config.yaml
n_head: 12
vocab_size: 16384
norm_place: "pre"
qk_norm: true
init_std_down: 0.0
Each number is 128 + 32 x the weight over its row's rms, rounded and kept within 0 to 255. Layers, rows and columns count from 0. Numbers have three digits each. The size before them is the row's rms in percent of the matrix's.

# layer 6 MLP up, 3072x768, rms 0.0614, rows 2707-2779, columns 0-95
104:131100165143135117102162125128122164141121157140144094119143098116167156145094138147150114111105080117134087134178149076118134125108166131139103138113138101170098156104124130135102174172167165076138133182116161100137103081117110107152137145137177152142137113147094134142107138075088115154
091:092120104157155118091130115096182119137151109124020138107163111165112162114136077149085083186116111177157111141104185097148066104133128148174161122091122161124140110160167124097101136080111138115108144138129136145187114025109161101196079154120150167163127123146171132135153161141125111159
097:095150171108193181153140175110116127158087163144150166095157143154107146110133147135109145224128143096135135106123158165120156136122131127111163060091153097082000099109139182110105133099112076081092082153104123125131174092163116121124072123147083142156135109137113133127127158163103119115
095:121177096155104104114124081160140136123168164124156151077139110103152087131143148123125111105149133094051069135182068144218065131124078132182167104157138120132167101093141111134101087114125189123163140085124094144146131144161116190103182161040076242113154151131089088127161109118141107075
091:115094124106141135164147146102119134198125115131084176117129136135185140138134085106149095148165104132134145132124116158073151118114094154154121123141138104106126159130104112185181093094151150124071142083106135112130169127132240058102088083112202145128111102140133085119124094121123065134
107:139085130109162085161126156108150127175124128140137107099120128134152154069116170121130160091094090095150113124126185143192150127092108167146129152162105147151157102050129159080123142086098091101091122110145104123156149045126146072150113175142127135100150115143134105114123092128181147169
094:160141123096148147050172111093145152029110108122155155122161116148155083130134209117139125156117127124116147141105108133123127210090158170116069124116165143087123108176107122183102195133169161140143111181100161089161108144112137081149127134061175034105057146126132115150149153149114177092
099:195115158116137142130181123139143101144201166151165090107066152152085145086133140089163129167092101115139156186161125088151182149113160134112138145104113094100155091099152161124166070131095089102149105148103105113074158182089056157186160114118089199139112130164169162172116077173131165169
093:127067127148100119138122132152087099088120116149130094114120169197193109104122132070120091193093086132132124144114156173150163132175134127134150113078148094114096110039144109066180108156181126160091113129091127143180118148132113165103116142162129105131058139152134149096135140141100119148
100:113124184079101076095117131169104111115118160155135107100090140095123136057129071122182090144119106106170115103155074137206075105067083075123140158160097094128121127125129137097143158119110200100118151154106079175183125111101133157103114113125149147154097154144153105176146134131123135177
088:093142133077103118154090159081113117135103168162096090135134076119153202155124113160170156105150123075110132132183135076133134127113149083174134151151091105091111089099097115098125118137097125148119168162137096113132156151135111088151158106123122185088096126169113134130093137140119075113
085:127117174147087141074133105208104122139109121151135118089195141074102152126095185129103140098086190156188134063104129146110123082112063043131113155145089127142136118152129126134150135133105144107161133139152084107161140115142124095144079128138131103108085105086129156106118143132137097151
097:101142126108110155088125199197135107134095142150175154162119107131095117152087084146141169125148105084106089123077170170133172124164049139106144096167098104102097138161130111119103066140173131138114142140109136127125126111079090119140114116091142124077122159135129117151113084129136155048
102:163105099121145178138106157096087072151140139141104132132172128136098145119086132068149128106056128093147107100129098161143145123144111142100158080114053146124159158123059161202100136128089160154154105167109139096136128129207114097142100128102124160101129157096122126163089123082171156123
108:165091155130148103141140107175114160152133158127175120127140102067116125079081102154060125078154133103087126146175119150159110138123120125166132147069035129120155135102187080140155149145104131156092123094111126101127124135118104209115144161074101120123119146100127158186126050109154177168
105:104119068122138125137093182144159179159195122141149131178180097102125111153120170119143140101151138147137125117043147151108117119153156162056059161143118123143148168164170111179147154146067123105153132070069114129114119076191109149123107103069142116120105122126078082085162115117134082081
101:097148117155097119143168119099052133066140141152113128098105107158085176125115150055132125129150162072141123168130107130133116153112107148133134121110148132102102153155095097113165078121089126120102079161172076131157125110169118110155127090046137073076112136139086119155161117126061087154
105:077129102116106215113136144091152165122120184126174121131156125156133087148101125133147119215150156131142090127096108108079047136144177090143126126116107169125088113157151099108100149167117099118114167147133089125097117167121177140128140174119130115138103117165160117082160162149095167122
095:112111162137124101103100127095151089122152166091110116112132110113131109092100074106154109091142156112165128143149125131087155116064072120169116077118121125098111147131132065148089136119129150093100110127031122157166081109197132144055113154165126158104142146198176122154148134102096131110
093:136151098098107111157164149093137081085059115171144109082135142171100139115090102146172105148141120129101145139115126062133122086139171120107156113123130070117128118151078113159114111127136147122128145104173138137105160134216128167114145158178109065111085130111100077108081165213172128115
101:155138092133145109153121117129089117089198168109115122139117093093107093175180130107162183117152122140131126139164127131197190141093112134154122091103106159094148128133093124107074125123117129129158081180126094105129158037110117072126127154126129128106223124109087132133105043109105130121
103:100140141093142098157128094088112143104066151132070083109122119205117078148055167089134086093165084084172117128124113126108083098171142124187183095145102144134086150069113163083108124124083111173203142134120109138130143113135145096108138151162154122126060118185129112120152156109180077070
099:182181127125142147170138103150141142106104105142124116112191101137166146114107113124165125145109138152144163122140174176154096188155148176154123054108140146128141158141188126090125141161124102130134105097115099106170131150133154106166118130132115146096108142125128111118146109129094120103
106:121108150178137132149130089134154106153092143167133065157168200050131125120145174135113088078144118152084091106112089180151137137092134131073103096165149169091111139125131137082151150130125107072156191134153151096175089102126153104128099131127149129152134110138161132137137143159143136128
098:135209093081142134125138140107126125134138076119103084107103187172106115126145092133152160179134110101147151087132159090151126097183122127101075118154134107051159158116137091077076134130119197092166174149166138060131153106182136124060144140090122160086172116114095155159085122091162142133
107:122104117132122132153175148198122192139116177140174121119089127123132100150137139097087158074183123146182145091103104073098152073105073146104160128110126095203151114149126140149182202090120126108105110128106119126176136122126180119074113117093095147082118187129144144132130103097169131211
105:047107143139101127173108133088064108096161107124121137052152123117169164115127104120112088145177110132081073030103133123139130125133135103161161169127131176118147165139141127118114151123107102137078125164127116179162167111153073096143113122129078107117121156134181108128000064093160163162
085:122179080134125117172091117100110149085138158154167120193046063139129171146138100136059116097073042150144166118185123165138094192180140143144115130179108134151136131126147107100118136196160085095146152166101167117122175122112123210133159125127198108113159108068133115162120126162109107128
112:109186111147122122202153156111076109103179121156202075106137164119080080031181126151040128172132110126126152126114091086169169159127189142074130159099060134171101118109115131122137144143099145175151115156159120148177101089180061139080102101130205112128141132127148124146090133158170075143
097:150125124101106129136204144095146146094084165152156094200100183138150094112118129141095102072106107176114139084149139086118131158150137187110161085118123176123133159095184163151130145136159127122122070092151143108113164080129126123186082144079149144113110126109149081126121132166078138086
101:103138109027125123133076137160216146143134166159110102089146096134104140088088120109116143094134089107149090138121159094095151179087163186098141126065137109184061127148147159165108176174136138122133100085084122148166151109165063090130125107092149134095156127102149167131134150134112074137
103:109127162076081130094105126192143144099143198072149118156097099096114126143105118062149163076181086141100153164138175102134140094118119107070121120125129092129114047172206110175114118125088139070087111235106149139117114154148090114127073112096151125160098109194150088123147137126157146123
093:173156124077093082107140050131047142081110174087121121121139146109096105177099115146080143126179140124096113164120156199097147092119088154114132175126144118125096103080088136127131113145114147103172107101163140132135123128127096095109134162102122103171152087102168121177122135096149129148
106:091123113091144192208139143113116180179087145126183127141147102110127125149054172148150050138132134091122052154098138116115144147166142179146145211027182112128118102127103135159076098195095109133070132157116152151162148079110149076119168126086141084065133149170127133137139128080170073102
107:150167081181091126138068142103113146115173122140166110164117106139116137159071170083075188174140151127120130050112075139117158079085148054110118139150174120081125165154147155133114108170162136118101143118124171129134138108099159103099137143120125120118145096085130150177064144150135156139
100:168101132163182089153118154124146097099093081139101148120094177175188136061126178177149088145151134086126104165137119163120138160118165154102157127166145087151086147118137127097134133174109109091158052114183116169110124135144085156140157126122143081138113108129121111128023205125111115162
090:135160132061152100139106191074176123158148167155140144154142163100102112133085156114153095112041138165096146159117092071139100164169136076138072080156137162130123101135148117133126183119136104100116104176103159157110096083191096089175150153112104100130144119129151126101123155161153147112
096:091111120147090142165155139119125112085188089119140106141119140088115123133139124184119151138115064160119129136155146110110118078164165118078117092082099162140107121118217136117170133119094127087092104185132119097115137101145087122099159147165165162160104181108081126081119154077149161133
102:189085125061120203121163127125082135130129129118144141108076183135161101121166153122112109059140142100119088112116129113104134132164116129131154151116090140152080178097165127120163126119070209155128183161035080064085056145167151075130086098151147096182089179135106149089126107143200215155
105:140126129136081183130101157130134151146125114110176111097179114120147132117081129143161141127084144132143088175184086143094111111112178130106143108143116111105071155082163088111085141130082149188102120106126127090134115104108099138135094128139105074125121144125174088169157166142080119100
107:155075153089105103136181095152117115107134140123107060130168135053138098084096081120127100118116114134110164155135129099131115116131127136110168132118135115139116116117127144084130172108120099113122065135085108141116101139105140121156186128145163151144133153140142165125068089099157127134
099:117112107134155084096177143128109073043089133101132121157160103107140098166126109026116142077110143098134126106170085169139112146069164169182123137125133113092105112142157132114094195137119066125121174135132124094143130165136160057097119104108085168198127145138101095158093065169144106114
093:152152148120165162092085179104066127177122183133123137140161125152143185132141065132123076103156086160090159136135116082109145099102116142077102151089097114133140118106088118107164137150129153148228137065069096158135132092135156090083119114158098156086164172231115153121133174122246207147
099:114194146118141148158141238115135157117108080141130103131193105188096114127094133095167071111166115160153175104152124150072105226128145095102167176129107133175101117113124139113192104134119167209165090111118094119164118167212143167125149154170064161165104091105104106105098126096145112106
102:161079165065145093143175119182100109079123098131118094119117118128106047111140156133166119158115097120119096126147131127119145150085135121123193126121094140102133055121103158079152171146129114117121053094128140137128177147097143083144144189048091153102135064111122169147118172093139179163
104:127111118136099075176168146099110182156120122169067097136051085114136154088142160108172078141156152111147115161128122091115122134064153124171139132114119193116115071099239071152174113091146165113139112164078144082160168179166133083111142116150118151095117117125082147105009077105099086114
099:119166119152098063131120149155127120158082121150128142108133138099103092090171125070056130097184076081128187070132090089169161128131085157093076114132129164154095151130161084088160158151231101106099095112142159093069144141154110159107103113153110132135134139143163137153157113109106127170
096:170111188105174075070161095140132139117095147111098112090102131146087130140132090095158152113089110112111100106115072130124176148128083165130153111125110097171124148156119122134119112121164125121141146143076131144123133091094157065097154070151119127110160081145141159094122179140086163148
093:095155201112130145140118138064085170135115112157066130112143098174131081127124182127127194152201185162177166108119153053132085095112092176102139165143092155179105138103172113117134148110155153106174142116156154107072165151129134133083106099126119133114125063096083181138048124092160076136
087:146104158145124167130115107108163122104116042103154110132092116114123149087166174117094133157158123160155125089138096162129142113144143127156161110193128152129122128091095120126117105147148099084141090122104123161185085119104156094184072080102113139163185114135132126176182152181119135191
101:123159118089159119085163186095141111099232152080133079031127119149178156112187149156077151128132057138159126134153134130191100151161115059113137102161045159148094127183105086210119098084114125162135115132128166107156115058158218133061147174159140073107168149198158115080121132132104151098
109:142141123123124141122115132101182141133122134089091167120135144077113102151057189103143201104132104185127154097141167085152088166128118162118106112109181222125127111141138153145194082094082159202109130149128137100158076131069128108145114187123100131116131116135118151178152157197114087115
099:183101146125121128091177091095135157071078157119143163110201138115083131131147079081091135072118109147146135169192100175172114067147142128090170126119147166163156145172152157129153158093178139186234125074132075098088182094129092098126202111156168154169141152122128119152083080108143113180
091:088084173114153133184110110123094159201143094165105173115129114107155150127172078161099125144094143132137104063111147149145137203188114112089096135090139148106069113164067124098128140148115131085118155105078093091147117102135093098064138104136140186170139067083126109087071137105120111128
106:130130132096169074142096138083126144124095129138112147093112093109148093127129142141138116088154072153121113129107100126112139132121165131091101083148097100210146122130138136151186103104118148140134081170112106130149188084142126114174074146113170125096095152109137178120083158120126154109
101:169088124105141074100124130136102134097168111152109083134147140157142084144153148120066157135168073152093164120136115137191145079128127111126150173162160126136149143142141147089153155110125111145149092171158144146150086185093096111108149166133138141082147120171159111139139172146097104113
095:122104170116095136109181127167097161134147082083090146164152136139128121094174103051167131144093095117122117164118052115135158130086129152114134150132027119127057078148114115068106124127169165099083170164147092118156132156117090119156117100191117072139126133103123141187159158158119205130
094:161033107163125114101129067196089143125096102091159118056222084168094124143135149085111144114143086127083117108166110113106117107158069132160140127131147164135099065118171128115129177093228184126133182110139156196136108133207114141082094149162091123120116114152145106174177139151153142120
107:124133131059113152193140106120157182153159152122155150068124131213149077150091150148154125125135120144143109131149132128156121104125126183162162156165089079231135139095111078107156139127121187163189125127129141118144162079139161099166153144097133126106201158162144091141128068098121144088
098:117159135138156204080164065134115114113113134090142182088144150110124110145138066122113163152087168145149114141108166131122123095098171103177136114109083136180136129082110098098086187158088177137138128146095133084153170087172119131113175188120111145144125072150192174199093101127140145173
108:113087161064208189122097137086146149130098104116139096155135160096112130088135167146072109131134121133172166093103139094105074122166125157088140101132058119158156140137136128143125148101098128103113110055130111124151118138185124123105169189137129119193116139120134075136135126083112125109
102:137145134116113126141120121187067114145105141159069172088109110121085084148055150116103087112154125083142124130142138047170137105120063138195128130133108113105135090114147112148097084088151148184131087158158126158159141122086126156171025086020097094123146096122088111106140151090147177117
105:105105117135139102061085168118163070162164143155123075163126144122158151143135158163127145165088182160093055094097085148184180145132122113167142132150153081175115108097134140131151088108114101074121154205115125122119118124136116131087158156123070131118105178121197120120157160143156097078
095:090143109113064114127153158128051106081084145132108089103111180129156112155124085171133140076109117115107120051114120143097188126140123070139156075155085099147106149088130120096201096144093130097136137126144134174139139127136121116112147138119218096110132057139120165147105140124125151128
102:114158178089131124171111116111114199086082114147131084139107148115098084081135110123161090126082117117121146067164109117221168154153129098095079145126155054147139160134160107122131135168163122109111121125129135101167127135128131061142122191116141138091120122162112129119130147103134121072
094:079149103154182097104083094099114243124097083059062151125171116158115142120118126098156134214148111161143134091083190148134120138133116100073132158107131100101122124097143118074174122156162121128153164118167086141158178134175119165102097134150127200137104081132151149102114145135138099144
098:136134104107090128142119175103130090160111088134000107114116130130121156130148147097019169134142140135160088060132117115128124166108190139089140138148118188075095135119084119238098146151145233167117112141109176135142122167123095082134125145166080108171093119122076070098124155218123092102
106:152157161126107145138112122179152147142172140131108161096118125148118136138101097123117115110161125159134134053164145125182081131050151115094202142146102117104132100163136132145184100098143146149095157122113128094169143123202098047160065116150163117160116130170117042180137169153137143153
093:055150063124159094105211108118110099170129167108143171150117114194097156146141141179054097102100097130142113104098142141127190108156113115162099148129133092167134092111118139104123125135146123187144082170099113143182143087165159171091136140061130149151106161163196095255147169132122127164
098:126109111161152164075165112167073152103130186105133118080083125121162078105156120159132161175140100100127143160112134130137031115133158106133092140127075146098076122116120108179170153143147075144085162186164125094126171193110078145166218131094154173151123093131094138108146157115104132141
102:154114172080122116131118117157112158119128150114178075122136162125189158097141179194101119173122119080071185175112137081172180125063084147159149202131109165131177184126109124133124148144176100183151185153090132141090129148140153136115110085181166151141140165170131143181117109184106125147
089:141100075104218091136128098159131090107065128120173173150114140099103141155067183128163133149101123139118094133088114048121106100119145142156127158122106115091150110150066128115157134114130107126153153087115060096111110159128100113167140108150122149145174122085145148167116096164109084091
096:139106135141140117099111083127101171126126116124105188094086145103114071155146151145113077090122208114052097097077077090042133119181173153175133084149114135088117128102162099108157099125132128087085107113079127107174124125125119100164086140119069201062138056165139142157128145120148106177
# layer 6 MLP down (transposed), 3072x768, rms 0.0595, rows 2707-2778, columns 0-95
106:131144156162132151118136112190176107105185165191154098088123077110101187121120144145157128126162096118115138158138137071107140178104147150146157192156159120218120104115086065144127053125121121100116159112176122104153088135130138127144138146131149112142096129165137126101116179090175059091
088:092171118069087125185154080136109087189105101154157137096095178178131096135123103131146136085140074165107117144159110158144138165117122110170231098119110184154091139055135059154120145093150091070161132150145178140081166095056094155125130142118130142133140077120160154108131176127071157160
102:182094153122155114099124129135109106122109140140120151174164114096168111085121101102160102131119101123080173130131117102160146134142150173164141146144083101118094100165134126117086158119120069148139109142115077094092172136178122119171136114109106099103107127113138075167108135106172117107
097:114089085112075133122100165123107207173085209157123143137121135111150158072139127138106135134115104163118181140148087107169145161160152079093103107124094164114139163108087147121137085128136178173117091143070214099146156076135073134116153131114165137101126126145122112087119102133155107099
091:163141186124110142143102151067148095128129117137154088181100138109205118173173118131118152080127114153178144148116090075142067078206115136175177201147087111157109162106143113058107080172101121177171130141135157116117158103173155144161082112137099123146098232125081138149095096033101166086
101:096126147118106111108113156120151125157129109126147092080088124158152150124107127182116169080138125133104133115139213066109171154176112054124173068175141111097103137135147128089146136127079147118111104114136123130110094094111155106074171197183140115136146182149144108110163167125151098144
098:105107124105110055103165112112074108122139152168134207138161100110091151147140143185099177159098150125075187151149100132153177101156124147108201122116136170106110103158101083109148155131143142133126111128123138109078128134159087127127130135128111151069117142149125140159134157113116131133
094:187155129201118123101209152169060148136141090137170124153173120121078101140164166142141152107146119100155119171193096136178158172155144085101116089190072082092125121143113146094170101106147160173163126073116108074173175135086111125122078137134107164106073085115075099138159138141115122137
098:182096075163135157212088122166120105112083144087106167135108105143141078123136129099156078160125116179231156096088071184126120134183126158176075085104141072076110182142104200071138186122169146148027098166131128144178144121160146085062130092106127167070119146101135136124101176122062126100
103:145136116143149097169120101156102130114119152139160078122139152118144071168096105173118176144071192145139131156129166186143135157081108060152144148167108168099134189153144109092152115085137094131121146110138169147117154087111093195081135161065093176124152093152175148136115138159153190074
092:226172116124132142123158161138124137122098014108124141153135082197148147186141089143111183171165109149145084154109123140128133169146095142117075153118124089192116096108105186123121152126109111108098165121172140091151114109138129132163143123173111128118123109137110172081157109144127082159
084:190069113122127102148103149135155167162081185117134139163128096129121106171098129144145187117164139135201128166130116189092095111115124121134129112113160070091141144077130128107180151104147144117084141141065171103156142167185118129092100095134131113186104151079086142120161233128127118114
101:147152148102099095133131146107215072149067065122145122131048155064154171146099119175065135133111102118142137108152144138127147085128118070072131105071090164146150144134163120118104120143139154183156154163122177132120161145128162133125119161131176158135144127091116165167109139178203095128
098:104116111171170127106110083082147140081157147067095111137057118183102142145084118104140140114147065181198080155164116111127102139143064094054133134121155136097142118140094168087146081123124147113086121119066142072177110108104077109172118103117116122090118088155169120084134146105087089110
111:120157160123080114156106123115090081127108126132174140095106135147128081078075069102103157056155173164125173139078109132155085157067115147177078161150060119123123156136163109132151121125141088086141149119134177167114121105103123091129072120149113132132126104171172196125192056125165127133
106:151077139122137175145121164129193116141125102119126179095180155196174062124130137141107178131168166108154118110121119136089199076147120129131098160099128112103069115124147136082084110147127130114125103138079111152170128043100109127173084089126160095173108159096081150074117145175101100182
100:126129085164140096088155171116096054139119100102133155138140178067076164087084138140139094134098131136173064117149093118124175135110156120186146050134075108121147129156189116171086096183119135066132080120188174087150056160103055113170152132095143109148098122145168156122126107119129044144
106:118122117150135166093183161151142119105113116115123113068138135086195130138106143101163116129110138158127129091134077135123134162136148143133108131103147115094118119182109080182156091143045131090082135127119102138182129090130139161120179130083159117107167110185163152111112151106197202160
099:097086132093067134058165107116115121113113098098143142099164115107147132086187154138159106172125116077078153170124163154089159111144207122120073130176109135150123135165108143125115150143133131092065144108104181137107130117098137072030175107141173114099126124146143083087094091135048117144
096:086070139135196122127165103089110069128125141110132132139125157079071077160115078092142143133109171154118123152088112190139120097136124144138181056131187100130150085079145083162131156089122172108132119141119083067170176139191108121104154080093158149140130144148168110176172130117108126085
104:131102092207126109189102117126114175105141143139062133102129111135161110078149151158153167161178112119051123110129130192076129100193131125142123128130170137104102097178103122128152094108135123072136152147137100097145079164103116099169144100119113165170137150058087127162095106073159107113
104:055060138116125110186091100162159118154141134134154107136072102122189183082202158120174100151163121137129140061126156074122117160109126153107090111144148141123124157103124161129134068147106117140128126127166149184149109149129101112139170125149098102098111127138106085106138086132140103126
102:158115140101090105115120165108144094155080154115185108075162109138145150118122123118138074148099077154077177118165160134167138059105134110184167146111142159115097136094151131152087148126162190136148090162092111103155114135149136085125130164153123120140138107191100160100130131117085180112
102:142116196095085160110117107087153150130168109124112147107198105186078107132148139132151034161117104119136083144182100175123123136155127135156113130170124117122161128138119063186088148137220136115161125077114143110163108105122122168175133142112151128157117119168135162182141141137088152115
094:188163084149085187071113156114079154124132082092089159187144093174152112096135150136107162065116139114095159102130091105110099067119166056129164087119116097137135104093148099087154155172122118069151124136134086174124093131112146129097126133132134149132146191139057056148077119153133085126
098:197101145134156154091142211187141118147124156110119100144112141113075114083076125150131084122137108164168145139068088110116120100073055154099131114087115145139131108159069162126111120148110112132126123095081159076138162101137138107160126133113157152111097139105115086055163117171158107168
097:155182121163138110201132136141119067177163105165080093163149133105141194111152110124137075109122183139134099103083122126094144090094182108110131122169132136119102181106109082181170069108105116064090118117103102098142114179104141116147106098123166121162106112186159079109094135071117132080
084:144065144144167151122174163144077144157129093107118159079131154156149079094091082110098114154107129138101138108093166108139168169113125090130150119113140116135081101152149131133125135072117173163140151082137089132134176095131221055171073101142146157119122146125120134170091148188119115147
106:099128139134116113159047102128182089088184098107174091092135118142062176126158082153151126142095144190086167101107086119080117111174142092091103176129192118073132108096111152111124104071155129140104117048102144103122099117140127052168131110103111124117138172118089113143153107150135100111
096:131140118140131135139100099132074133092209081134175128121124183116147099143098086100122100098113136128110133134139085122152076145130207131164164159114111150092142108164112163163113189125074189074106145094160110089047113127162149131165123085131100122123092178116149152121123138138110106095
098:130141150148108151093122142095143142095150112122111121105129077183123085150120191124142114124130126156163137122158107147119108142144108173090140080122172097157114118136175126147123170200120087116133114100183198150102130106106126135135144156078164149143204135136097136085150132140143118163
106:085053134141169126114072099162128106158094125083100117122134139061134128134186119092119075074087149134076131163115147089147118062109116133138149172134113110119199131125147117091185134121150090145121105136100108119076095107141103127124067173168118184139150069142143137140160141141200123123
091:186087078139099106176120101132125122162089137101139044086111154139073133108151101099091118119146114143169105100136116184204151128117116178081147136147160165086099099110094056132095123137104128117096168104116126149101078125126116127138155199136176135126121112180140133113128091125148163161
107:074109111082187136153149140126157127154111122199117119121177125153204160162041126167081105181090094112173097112159093150159121126167126098139132081153150099113133066140138135115104147116142109142082123149188099115086155114149113109123163171131117066163146126103181119200131105197139124131
107:138100189124107123095117124147157156123106138069130106091143135157124169109162164140127098181140138088126110125149141097100123113069160152150137128127168115095113135109135138150158156182074133137091118128179070085141153115035174101086157114152127120168123153068110139121133151122147035144
100:123172074115096127137145121146171098141140146097147140127178173137157114104137126170144141140106121183102099126104124069144136145091124170168099090192148113146105150169097147112098165088167164130123124123128131107075121187103118150124112157123118161102124142142163169176125131056089135120
091:104026159092156124132127145096156163154164075142110162161144117111106160100179131100139099119177175109139103166118140149095127125155133118203140165123060092187108157123103104054105112058112142167128093096100185178170136112102164170178099086103166155172144082155164119114162107081129101143
100:109113092121130186124163147040091124094096132052163116143159116176150140080136122093164131143166157127106146130081151161105145124086148111102096098148103125126156152117141140094116040061152102131113139133130116126101079176107169107122138061042138146082130134111130173181134145159158107090
095:199155097136108151158145214150114107121083139112152141152150130126164122126179195134137112065089090157148127110110147132033141150065191078138151120084099159191124218128100111094185124140202130152101166104123151105127134156154138164103179111122123116117140114168107162142141118042128192153
110:154071121134151089134108129153091121102152177157093176118104120151166089102123136163130118152182098241172076169115117133194133117102123126107154138124065144062115149118162087107071068075113146127144129117102115097073227126104146131133105175147098166149128151157140097188149111126155104120
105:141189129153100115146130128093139067109157135124096147127120136162094071159110092135108124160070192124076121149096176167168072079146123154135146141113128070101106138139053109134177127123109121135122133124148151081101068146109175125138103094136108126119130127128159053107136143165154113143
094:177169136086118081096074094108141120112166132073176094136091146107056122089140090192135192145066153057113165090134136110090065110141138150128085120148138158120125161134150120112128119097126076122123090120149183095141147164148168069072079125154108172174146089186162134139195092084096136132
095:163129140115107103105181083128160135134184177080206115124093095089098201114098148144121104102135158140129119120156199109133139184094128125123096109070096165099171172115142171146146132180119139117137151156129162108107148181146093119118088130144112138143143098114099118110131161091131157084
098:190162168132134156141079087125158151136093079073104150139129137206177079194082120128115143151062183125143109172114142129089076136082077158105048141117144142136159158136096131186140142118116105149121032222105123132146064168163153107091156125168135066087169151148090112153151183121117088171
100:105099148101146134150110130142117108134175115131173131118117131164106130133121134112132161100126027099086138133142195134117081142165171098177133098158133136095145126078109115062163082054200142121097152103124188104118139146058104091106125087160155109109131157125189183094103177132180084168
101:138095140129178133149132102180152100093117105084117099197157145089138182130128095159112181130135105138140181115145142137131079121101151189149083113115171148134068116126124134182140193131174144114168138176090123105146126127045123122140140154112085137140126133101137102094098132180110144143
100:136165127147091133124163085138119114199161101203069136133099137121108139088145152118160171175124055190127133101168127094154152143140113096136111131140090128141081113104113086136124217147163074122082153142139134168106151092097085116149145124134131119077160104121132135146156146110147095099
094:161108147085160143161092162192142148169115205041137136091137140134144206129096087138129130128146113084174121127143182165098194130132135100119126111131059127104108066101171109141107123149145103184156135177113109076137134160149141148136170176085153091084096140117112093152158169149138116144
091:130092112121109140113103115093148142119132199125101144111093142138127146101122153084187153155162130152178157160217080137123167153098088165050190187052116128123131167112138113091107116146090179187152073153069088106044088110077095107167154138131086137094158122105110126094147117110111126146
088:123127129095140134133099162120138128171132088146125146156156128092151139153153151097166121156114129128154084158136161122141132095101112054112122105133131120100106203170168139146150097154165104142142123085061085149109178120130150132129163077187141128122102138074152127134095104157176152153
102:135109138128148108077113133118114053138120130146120139083157121117058134193195120134124199104128055130141143097128154149127094124080068195141104102148084147159135172116139174045127115145163141089157164104111118206140126164157144187128154130056179042099140111151140114100148144150107093107
109:148081110095128138167098154112198094214157096181107127093096070160116109046091100121179127113116138133137098140183150087126165073129060157081109122101174134158079143125153150122109123128129095168034133119126074086148114100075101171177137173103123119093061106104171127169133158117089113158
103:144123169142087089096153113123136091082126156102132114071156149098084177139082157125083133194139144041094088149153140160127135101114166151092134105138124118124139223205125074182146071098133145058145118077104122207143149120093204158122148065180124111140110096213182132030107095138142115140
097:160137167104143089125161140111172152164143136162135155142178106096076126158138106139131154176110124133106103116077153121142112167081194171147154116146141092137125085126132092192120127111161199143114145161159174090093153105094169174166136110152111074129122150156180162165155103177176148105
107:105167162099152166119096159118135131081162149133127169162155077100179149071156108117215133143118130060142090091136107122180210145156129119062069101115185190073117080124077101171130098162110126086099041187090116075108085102107137147198075129097163049168175146124149119099174155175106103117
101:094089149111107167065111128157180083159105119102164117163084176075061159116078075196155109129135088132089176117156142131155182105134173121160064121160123134177165123136147154128112118112129136098117150114145141159087131097169104187165106118169148123116129112110071155138120184173128137092
091:181193095107115112112090142129139167157211126102117093120135152143147122189194150100116180131163102117106110145101087096100081113115142127132166117124102156156153197118104149153127154100098094134117145101089138129091122154162141116142147129102173125133126141108167088160082189181131144122
093:087103178077073129135143086162125147076080116099065115099114138086124150109110128104095099150172051167141145106147114096135161111148122116168089179050131185147153125101111125124121096131113129121118138106148171146116146083138090120190120126118167125162230180099167128160146119140145115096
111:130135126156159115156086106168148162139139116130157145110125128104084097159163138105144103169140083127123181109154097181149115122133156152112064134157126105157129118108043131096107115139141146135153078124153148130119139137089148133105173139168152125122070043160121150148084139089110181132
093:146150092131074110131106096074152119084164186110092107174115163105090137163109102142098054114063134069166178149148131084138153121129142133108105068129160128125154179130112072098099109108176178127152090122171101035112154149081135176111102152142101194127137077207152166131176146199141135103
105:140138165070107097097080175104121135158148156103180132124039154120115195072112141114122130118169147092101154141169081098149161102083143168106149157122132097137141177178131161162094162098098110121124114141086150138122135098123143105101061150108070158108116168112108105138068126116122133105
103:112138031127095111098070089154132134095134069130161007162095148144163138120141140128128128094149131128157149124095112029060116165115118129127118090121150120132138177134141162140120206150156112095127143159167107148134142157132084111149127072152163133122093151093102163088087215124123172067
102:080092152087142140118205096136162082086196073100103098107145106080156125110106114178186061096121102139156176139073136150149157160144162126125153173088121082088159090134080083110184095080129078103081098194129209163181156060114155141093154085066118123114129136143149111118120170062115145152
100:124162096136148143084099080095185108096147147138119165198103129136154083167155173147147161149119130152128152138120113107085100179108124122170069155163141084100122165096114150133129149083159126130130101074096149124094072022122145172152115112125118122177093122133077202154146132165137138145
100:165116057111115080120153150131148084186055184135126102121113090170049067046139166124086112031158110192169110107159133168141095139145108169091145143146129179100164141133119038142135102120090181089080180186142085155150128140107173123122140137102111191139175054095091188114142136110136111081
096:113147107131143073145106147100147081146123153072099159154103142133131110120144161103134141127126086122124154135110131101132117105111125158124104098098093066110176117155157150174156136062112145150133135114133117148131132095059148141136094120138052119134098179165116084109128137180202095135
100:186125100093137105103104177121122105089145105174095090154177106093172168098118071071112095156185161139104144174132173128157111172101108095083123130134160129115122175157095094095159134106174093137128168133103110130143129052122124095105107117175126119108086048123139112158108175187127153151
106:169011102129103119101162161131146088134225141098134121152161162107090117143122119112110086101102147128094152129118115130154098133103119086125135096139139091105163163134121147134141110065210118142072119120113118091124073113183123195183092066076181131101081168108108079152185166144195088155
096:108078129111123106131137112100107128152182113141112127118116106192072189164121094127141097107114135107156157083158134136121134110129070141080122078157155143173123131097078117175122101105111159099176087115138153142133103117145151147104084150057125164037132110112182134114160171104114116116
101:164106136089095085109164147202169174117142120190148128087129115155129149082104131118157107099106124148116104172103093155082138137131093132122092100144115071159185099105136151173128139167150171147178167125092155118073117150097133162137138113160126146127132073080124200175095102070111112111
106:120155162073123153086147067134121083144096122098169170129136114146133146136157141125113125139131176070104182192049120221095179134091135160145164128191144157094125155176146171187176074167138097149110124132128154155132144138171067205120131134148086140142101125124174107156125117086115131164
089:086162133155158126176152090147137096113117082226155100132131151173100126144180102121085125122128120128106111175156120143167088057144137175103166085081138099138181178157074128078156160182111147126136174105164151193194119168116130193145119097127119076065100127068110111094171136139094174099